Each number is 128 + 24 x the weight over its row's rms, rounded and kept within 0 to 255. Layers, rows and columns count from 0. Numbers have three digits each. The size before them is the row's rms in percent of the matrix's.

# layer 8 attention output, 96x192, rms 0.143, rows 36-69, columns 0-191
089:132094152089139145102083079109145101116112065090118121115162130108154140105187172123097141145109140102127185132108127144159121111125141118123082127120091124123092147121128131108116127108108113093098146161121102075051108104089124148104114130141107110125126172147137123112150125119163146129104104117151112158129124086098123117151151173169119105119118145125118123106132159136135117141098136164171122131159108139152100131147142133100097158148128100116111143092124134140134174110141131142091099134097101101126090096139112140140155128145098095128176081123104143132158112134101131109
094:140125132134117135139113121172125116092066123157185116099097096114083097103078069159123153093147146120137136146119144162139163138128134119098137125133109134142123135146115105120161109140118100107091109170120099167082089117089159145139094142105116147126171150115124162111120128121145132075129128133116142116117154165139141134134124124085140128140139115103130123126149100118163101118152160124150107101123109150117110070114116108110153113122133144117163146104099096162139094167128126155151107082081126160162113135138164177123153186108167113132141115129091132137142114150149131091
106:126108125051137130171085106148111162152041141058122138142139085095131170136135122125143140089071136127148092136144162090132120139184151139124141120170151107150166115141136124120097146131131095120129071122140079126107122142160120138154162141131112092132151146099153141096117169134152124139148126124132124142148163164139138107117164141136133107129117137146092151137085088118105098115127130099134104124120148149152106096160120108115142134123136143114111117106094153140113130143134094176089112106108133132087117098127114121115131087159123100099144112129122139098133107114132137101
100:143156147157153148183182111157190140096139067175124133148140159113159100121109133149137131122128158140100167106092121124141141138177154117155147116121135130122124119105162119099139165087102157104111114120172067054081130147118151182148183170155073143096151167136175143118098159153156091151107136139126114142134147121116107148114118112133094134133154121143128132128141135108114156130132145113106125132120132132138113128130123122141107158101104139127157152139125116121172099147113143122141132129111154165133095153155121118119135119103141099132122073112124142129103110136110144129
095:128166127129172100105142145049116156096163148136081129143168117157121158158143125061132079085143119142111162137110115150141119138109116167129126144121138130118103125140134131114137153122150135138175137129146122129133148096141133109162137128138131159132120119121166101129147136146124122126163100099125112131140122146098128126130144127145129166152090100192180129155132135127104125175156150093093136095143152135115149134091138121138132156092115102120125149136135103123133107161141109145140100119139139144135155089153172146143155151082168171120130165162152175175111074149095156121
097:111146146138082167124165156072110104095105153105066119102115116106126119148139141092072113151097175120134114093164190108130144141186144061124148100144130114138163164111177125136095124107126113125118148134114131150130157162074151152094157144088110138109093136119096149139114121101103078101135150138162133114105096109131090124131114088133119131147141104140152112146105152153130159121134097118134136130118135129096101083082105112103111125136119136123102120107117127165117096152116094168139121149109142138127129132125118121127104116093142141129149108139115172165138119121106143112
099:126154180149150141159154072176153138092122087118104168109209128102108172110137139167144101134134105093130124192104122132151139137120155146168098141088126122126092124132115142093139111115087147110100124114166121165146124134107127142121135108143113126139143128128131125129095120096136113131169104139127121147100094147124105134138128119113142125124112120109126120137128106107136098127129137118127114111121122150142117087126101114130135125133131148121151141101120109134123124155156139131080119160102147138112084165164107067117089083192108132109154092129113156091102128147054147180
093:100153113116140108112094088162149123179101126147139127155111100107187151128158144206151149162144114186098118087167112161135129161107144117116167121150153117135124139125142129108151103112156101088146090149147107142080101120140159175099106133132110143103152116172159153145147190152170137107147130139159096117123123120116147131129124111106117119132120149130084093142117140113141092096103118134105161126106116126125116119125129142133141124110163132148142135131138129140158120097108107134168135131116157091138139077100149162121128109093157162135109129157114137153126114153103115064
102:146155171087067161146057091121156133112113114108199108155078142096090081144101105139148186086125089133125117147129105124142125158148119154147154159142171133147138117149155114102129149108132153163134152143126134087125107115111149134153148139138130151093126131139109131108135141154118106119113142135116130136101132117125155113117160120121153161125128132093138118117133131135129132152128120107093131123139098139127147145091109145105108170128115134161157162174162093112161137120150151096166163109104169162116107122168110108152133123146122138102138106074100118069102113112150140123
109:112137073193090122130148094136042085112146150171138104131149106140087118091083093146136156106107137131116118125136174111100159158141158145150161127117137132155127106146134136108130101129130126120107126171153163122098116112139166154126108115157151136100177173155152135118114124171096149103197103115112119080123106102101122125133118146118112094084165110137110122109152171141116138115135107121123128135123150161116141101133130118133161134112143139137122139136110103114137110125130122138175156105125180101130131103103089083115099088152136129141112139128151114090113121105142129139
094:081202157124038153118090102138134140078070169125157141157147096079116093125091152084159125173141160148131106122120135122145126134141145126133121096160137116121120118105133156098103132111123154118179111099158081131102131143154146144164170146111118097129132131123139137156133169129155125159134130131137160109126140113140136112153150157150121139115122132085148141102144123117133134116131173127119103126128126143141135098108130136120102137150131114120122142138138147095147106139120125119185179146115136099099133116139122137092145116092143114086080113148118079101145085148116150146
093:148086151104202150177133173154172111165091108079121141125041086137160115126166138149148114107149094120160105163087132140171115138141122106143107147123132116116084114105100156084125089132093146161118133115095076108105102092125134095122135122125166108143158168120112130128124131144115144148148139156082098124128116121133136138121109103085112163133173113109102126118158096116136106123119155129142134133121108131143132144169162118127128138105100113125153156125130127114128151121132129103140135124125079116104126101126130130113179108106158092134113099117140131146107087146142132104
100:126113054066117139102153127127174121143095148147161114095094205146172152164131075181116172176152131134107113114162142145131140145105117123158141127143122103120131130125152145119128132139135146144136157160132134140189142155157139112146111120095174124107119096123141140139121137156066131146143094126166097102111115115126080125124135136135128108126126124158133128137117152153133128128138115098120111117127136132110125124137117140143151146116150120152140122130147148114126132142109133155094140095142179121113132110112157191106130119143117130101081116160083116207144128164127095127
078:115112101149121139150082071144146118177150096120085082149131158155172178152120147161108115188139148140180133143119156147143136142143101117085088107162102147114145143149146129144116134132145111119138099147124119111144116158105085111102109140107102100162066058145109132153138094107114166160124126124124121159093126118134087111138133156139144120140129104138147128116119137116156156134117121133181147136117157148135132135153120110113131130150125136084151099085141110155140144124118129143088131140124157146127083137084146154146125166082148158135131128154092129151135149115116125076
104:148080080108141155171222162164088138135112185154082145150155120125200161126154128098109086138086138096129105114119150082082147128146147086156140112126113115096146108119128131171122157141119120119100081101148145078125134142145084133085172148138087087118099128137136107137135128132134108162121102097123135125133120117123124124155122136139146108100115145140111127162113127127132156110115103157141133121153165165143155126123116123114148129155143130123094103117149142103122106097155139098127147130173117096124119092092124115105127117119131135123113128154149118129158143115150154130
148:130158132068076175134133156125142102113110102103138191135156141139113089146128140135086154165099099157112139128126097157158102133108154116093117149163170109118135147096130124153141136132133088090129101122178058121133161114114130148153142135115089177161161146098115115138139151073170060092085144106153121133099133129111141101147112106121144105168102123092131112129110146126126132126098110142118153125122105114124098132091158139114136130107163090128115115091114123168143103132112102125144107137109136125143127118157089158117109114138125123123129099127102116136165136103142133092
113:170122148115155126102128113088112147084129095119149112150155102088136119130199148133145124098142129126145154119123170151142132125155117114113131120162108120113125094108140139125146136161122116123149143170139083133147116114099172123141154132124115165133150109130146149120098119169113100115088117159134139119130125133113093154105074093109131172140139114135143133141145121110169116142123171129116171086152142145093109137102124119147111098134095091097080135113153129154125146099161122171123105068107148167153103128118166132150175171101154148172147122103138170188114128135144112094
078:103175141098139182159115109089121165142137104131116150135107143151202175151134110102149160154090156117118088084164187115096144164123114119136158122125113115169131108128159115146118105138152118133125135102122160119153166107112162148098134115138138101141126139149136125141123078143157120119139131117105149130138144159126171103126155143112162150097085154105126134148119098156137111101138123092114144105108099149108104103121126111106174139124118104083136142064103112170139160128140139141129096152145122121129149132141076117137150099154104085109104134130144130101114166129127083161
082:107158185131124126122129112072115121093090119096125114130104143115143155112081151130126160127136106103140082153111119087096091104138150131135124158127134158120121149116110140150139110153105119145125146090142164169103135089142156113113129097116145128148130111142121161159160102124147114118146151132120156067134147170151141174130138122122135138127168085119136107138156125126151113103160116099109160096126100145132113077096122147161158123123100108136154154106115097130133086122172127138110130110144112133183181106145134118124129103167150122141098056139081119171127114168105101152
097:115147113125141094140153165173156084147162183131180143106127161114080095135105087114090137119128115150123121135139123128153153178122123126121099166135128124158166131169142105119150139118130132113127160135074181141117053135098137146110069169125131153133154156147099102084164088112100169086138118121154129139113128122116088140140133089130133106142120102139164112137108141119143125092102098139141128125129117099088110166113136118122132107177133126117127148121116114153123117110151118113173123112155135102164132161134126132139105137138140190143121125160113119154116177121122115148
088:098099134158135163083160141069134130109163183150103140075091138108139105103129168076142086157105131112112169124123089152151106111102150142104130159101130130142102140113176114108116128127129133156141121120140138121149143128126120134113151134176120106110120092132142149120120146105163115122108144123129091080153151101098104093127090123125101139138171076062078095134128134104106154110125130150125127140145113119147081099151150135103123144102159120167172156127178093118118132152115115129080112136112127135097105099092115136127133152112103106156108148116112124140135094125124150118
101:111163124142132142134105155130156142148085101074178160120055161115158165159086067194170136200126133129133108142127124116125112115144128114144123131131128145137130127119163124127123142166113128154109136133083152148151122097060136109077129138118136134133106158133119123106137123115143165113127162133079106134160131128135158146109112121126112179156133129122121112170154120141128128124164157103135172146152116169132132134105113122121103122125102133125119161117149114109115133078102149134139101121131113178156157141133136122129139127111102115106152153119155139113132194107179136144
099:165167122132101121100144141205098091094125098114121170169125138119109134139112066131152140102126149091130117121147146124107154129137133114117112141128113116141106178124115124110126127106138092095167140111107110104190125140131103105121123134130144126140128083139140103109120066143101162141144153121092104124100125140160132110138142145123177112126137118092119142119101089123165133134131125139143090141105139112126111129160150165164164107146148141116142110115093139134084145128125106119162133103106114106143113221141109165123127135167131110144117053120132097126081131159133133112
098:161133142164086132158149099138162131148126129159065125120097115139097139098094176085109109126091108112106122172142100134127144164121151191156153160109166111162132178172086128123133120080140123105142116081153092127133097131176088114153138109112158159156121102124133106124143118099090120143133148144106125132076124134117096111114157110132142123143162117163148138085118148115117154154131119126167091156129146116161168141155138143130115144127137160130136091145074130098109101122092106133121135147118113120105116113138119128148119097105112144126117140143130102112137072106096150113
109:143090102136123083115114077145107159152152118124207107159140181151125167133109135235160113118125130130142162158095119111113116124136169159138123102099130120093121126129128121168117131129112125141137163118155138143137134133110160148115114127135127165127079122110103138138142119139112105129123144123145116132140109135141134136141117103131126145106125146155152138140124134135119134172132128126126114138150159112127145162116138139132126127149118141138118143129155130123090103115132118104139077148134125118170157202144073121102088098166094124115145092170178148119088176136114163183
099:176152084194110113119148119119126071102166159152108149153105092124137092108126120116148098145160114149152157178090085113133116136114157140134119107128142101109118115119114135159155142135084152084092123173162124107118109143126088091106079093169130144113153087158170094132122118133122141142100110131138131136145112146140145141157123161155130131137104156167106140162105124108124132113122167132133135088162085119125119117074111124142105123117099129129152157132141113166105130115156156133157131145148131133083122150166173174110099147121113162112148133155126148169142127155125117136
105:082140092112130050084121095140088157106138140153121114122207143120100130074149166152124165130107096165150129133141139152155119151156136154101151113149151139142143099132126138118120101132139102102126119098156135175084153133189154177131149121156136130113121133093114131121110175116142097125103102132166115161107141109136162106150124114151115158116093128134161122112117154114143080170126088115138121111127127094094129118146134102092127151101147161116126109115093130156116129169102106111121118153141143107140159108116159152117087126141138143128150147167125121141123092129119133091
089:111117114107105165114089117115081155128137144141124080148161145158085138113103124155143159041077146093115112134166114127152141160112107095126108141088104117115127139126119162121139093125094129102127092128153090129142126140132073064158124103105121133180159093107162130138091142096099105138133138154167129113132116157137126124124098103129125110105121120138114111128131108131115124134172114126113111130135119111137127159096113127156136127100113084104118103139127137125140107130120171133132174105111177128089130115140156137101079161111138144155116172127076110156142075114138108136
091:108121143194141114103153133145090113120073115112138118134120082091158095080141136127140129166133084172125124171061098167131136122144123153138127145147179162158115128149142138102146166106118134143152131156112073121108115143156112114152150135105148098102134144105123149113143148126092159172126121103118110125155159134180156116139129157160151139122085143177100130141088109157089133149148155121125091094132090135117138120133150151136136123149134152129130123132154158136116141105149113080134119141100102128116103186151105131099114144161120112115115140108090116101123157158126154148
095:042145147072139127077150077118072142121175099143165134187203187137119147149118145149167137162110130101115130140130129129125119126133100112105132150110138136133145141124121123129142123124094132092132098159146137104149123156134099120142096106156115125141124090160162129124123144155106152139131129125137124125143168128166131110130141139162099175127121106116157122119120105107110085132120111123125148161107100109164134123115135119146089175088107102116139134156105110114139136160077122116073106100114125139113082129145139157129154172090139144118153145139144118145154137124142136103
103:172167158149077083139151171188086109100096150148072144107114079135112100073137147169063135228143128141168120119146151146120119135120076101086103119141114148122111151129139118129113094129136137143134136100131144163094133128166115121144139120140138127100153119123115127151102176091122138158140111118128110154143095111119133128116118146125133101129100150124133139158133113149129147121148153133158128115144133137126153134123102129121132113131116131138149124140145105101135108129124150132145157192128134095140128119109130111121112125130114143064102116184120127116137173161107138165
095:212101147129113122142162101118159115124168145147065151075110155179171185114105170124134083177113136132115129113123135156124134130152118151147160109141152138151150145154143105121151126097153121169103172114123134139140131110125145134129109088147141142094156124148128146110120103141135114073119125107120159142087125123125151100128140108096163118114116140083126146132118108166141135101114126146124111157099129137137088128155131137120155108148157116097171122103125144156133127112122141140113112125148122139147148144080081124150153113111111090148113141119157122104089160069182116103
102:124111162125148113107171188126123124121183165105131142105122114133043093086151097184121094103148148097126142113141142142151140134120135129152108152108075114126125113128126112104130120111123138134120177133117121122138097101134175099102063123168147129123124121111089117134150155175115140140151101107127097123117113101132130146165106120148127131104101141157210130119133160158148118176130117144171122143126141096125124135141122131142123112169120136110132114135124134113128111106127141147144146087128154110178161154117146162159136171125168106128126152132145088157121158151132168128
098:116187149163159178092152192109101152157143118149120119125135134154154124132113087097151112130163137118145167142115112139148132097138129142142129125127112159112104120113127140105117140113105144089132136154142105075076128149096151172099125177116126161120131197143129115120094147158147127153130111148135142124199133144152138157098093106113108156124145137128104131158134107121136131105111172123095131086140139137110137118110090113159149117126109143119138139132149113133144094140155151102168184138146134182116092154195156103130123135101152122164138110098150149114121127139121109144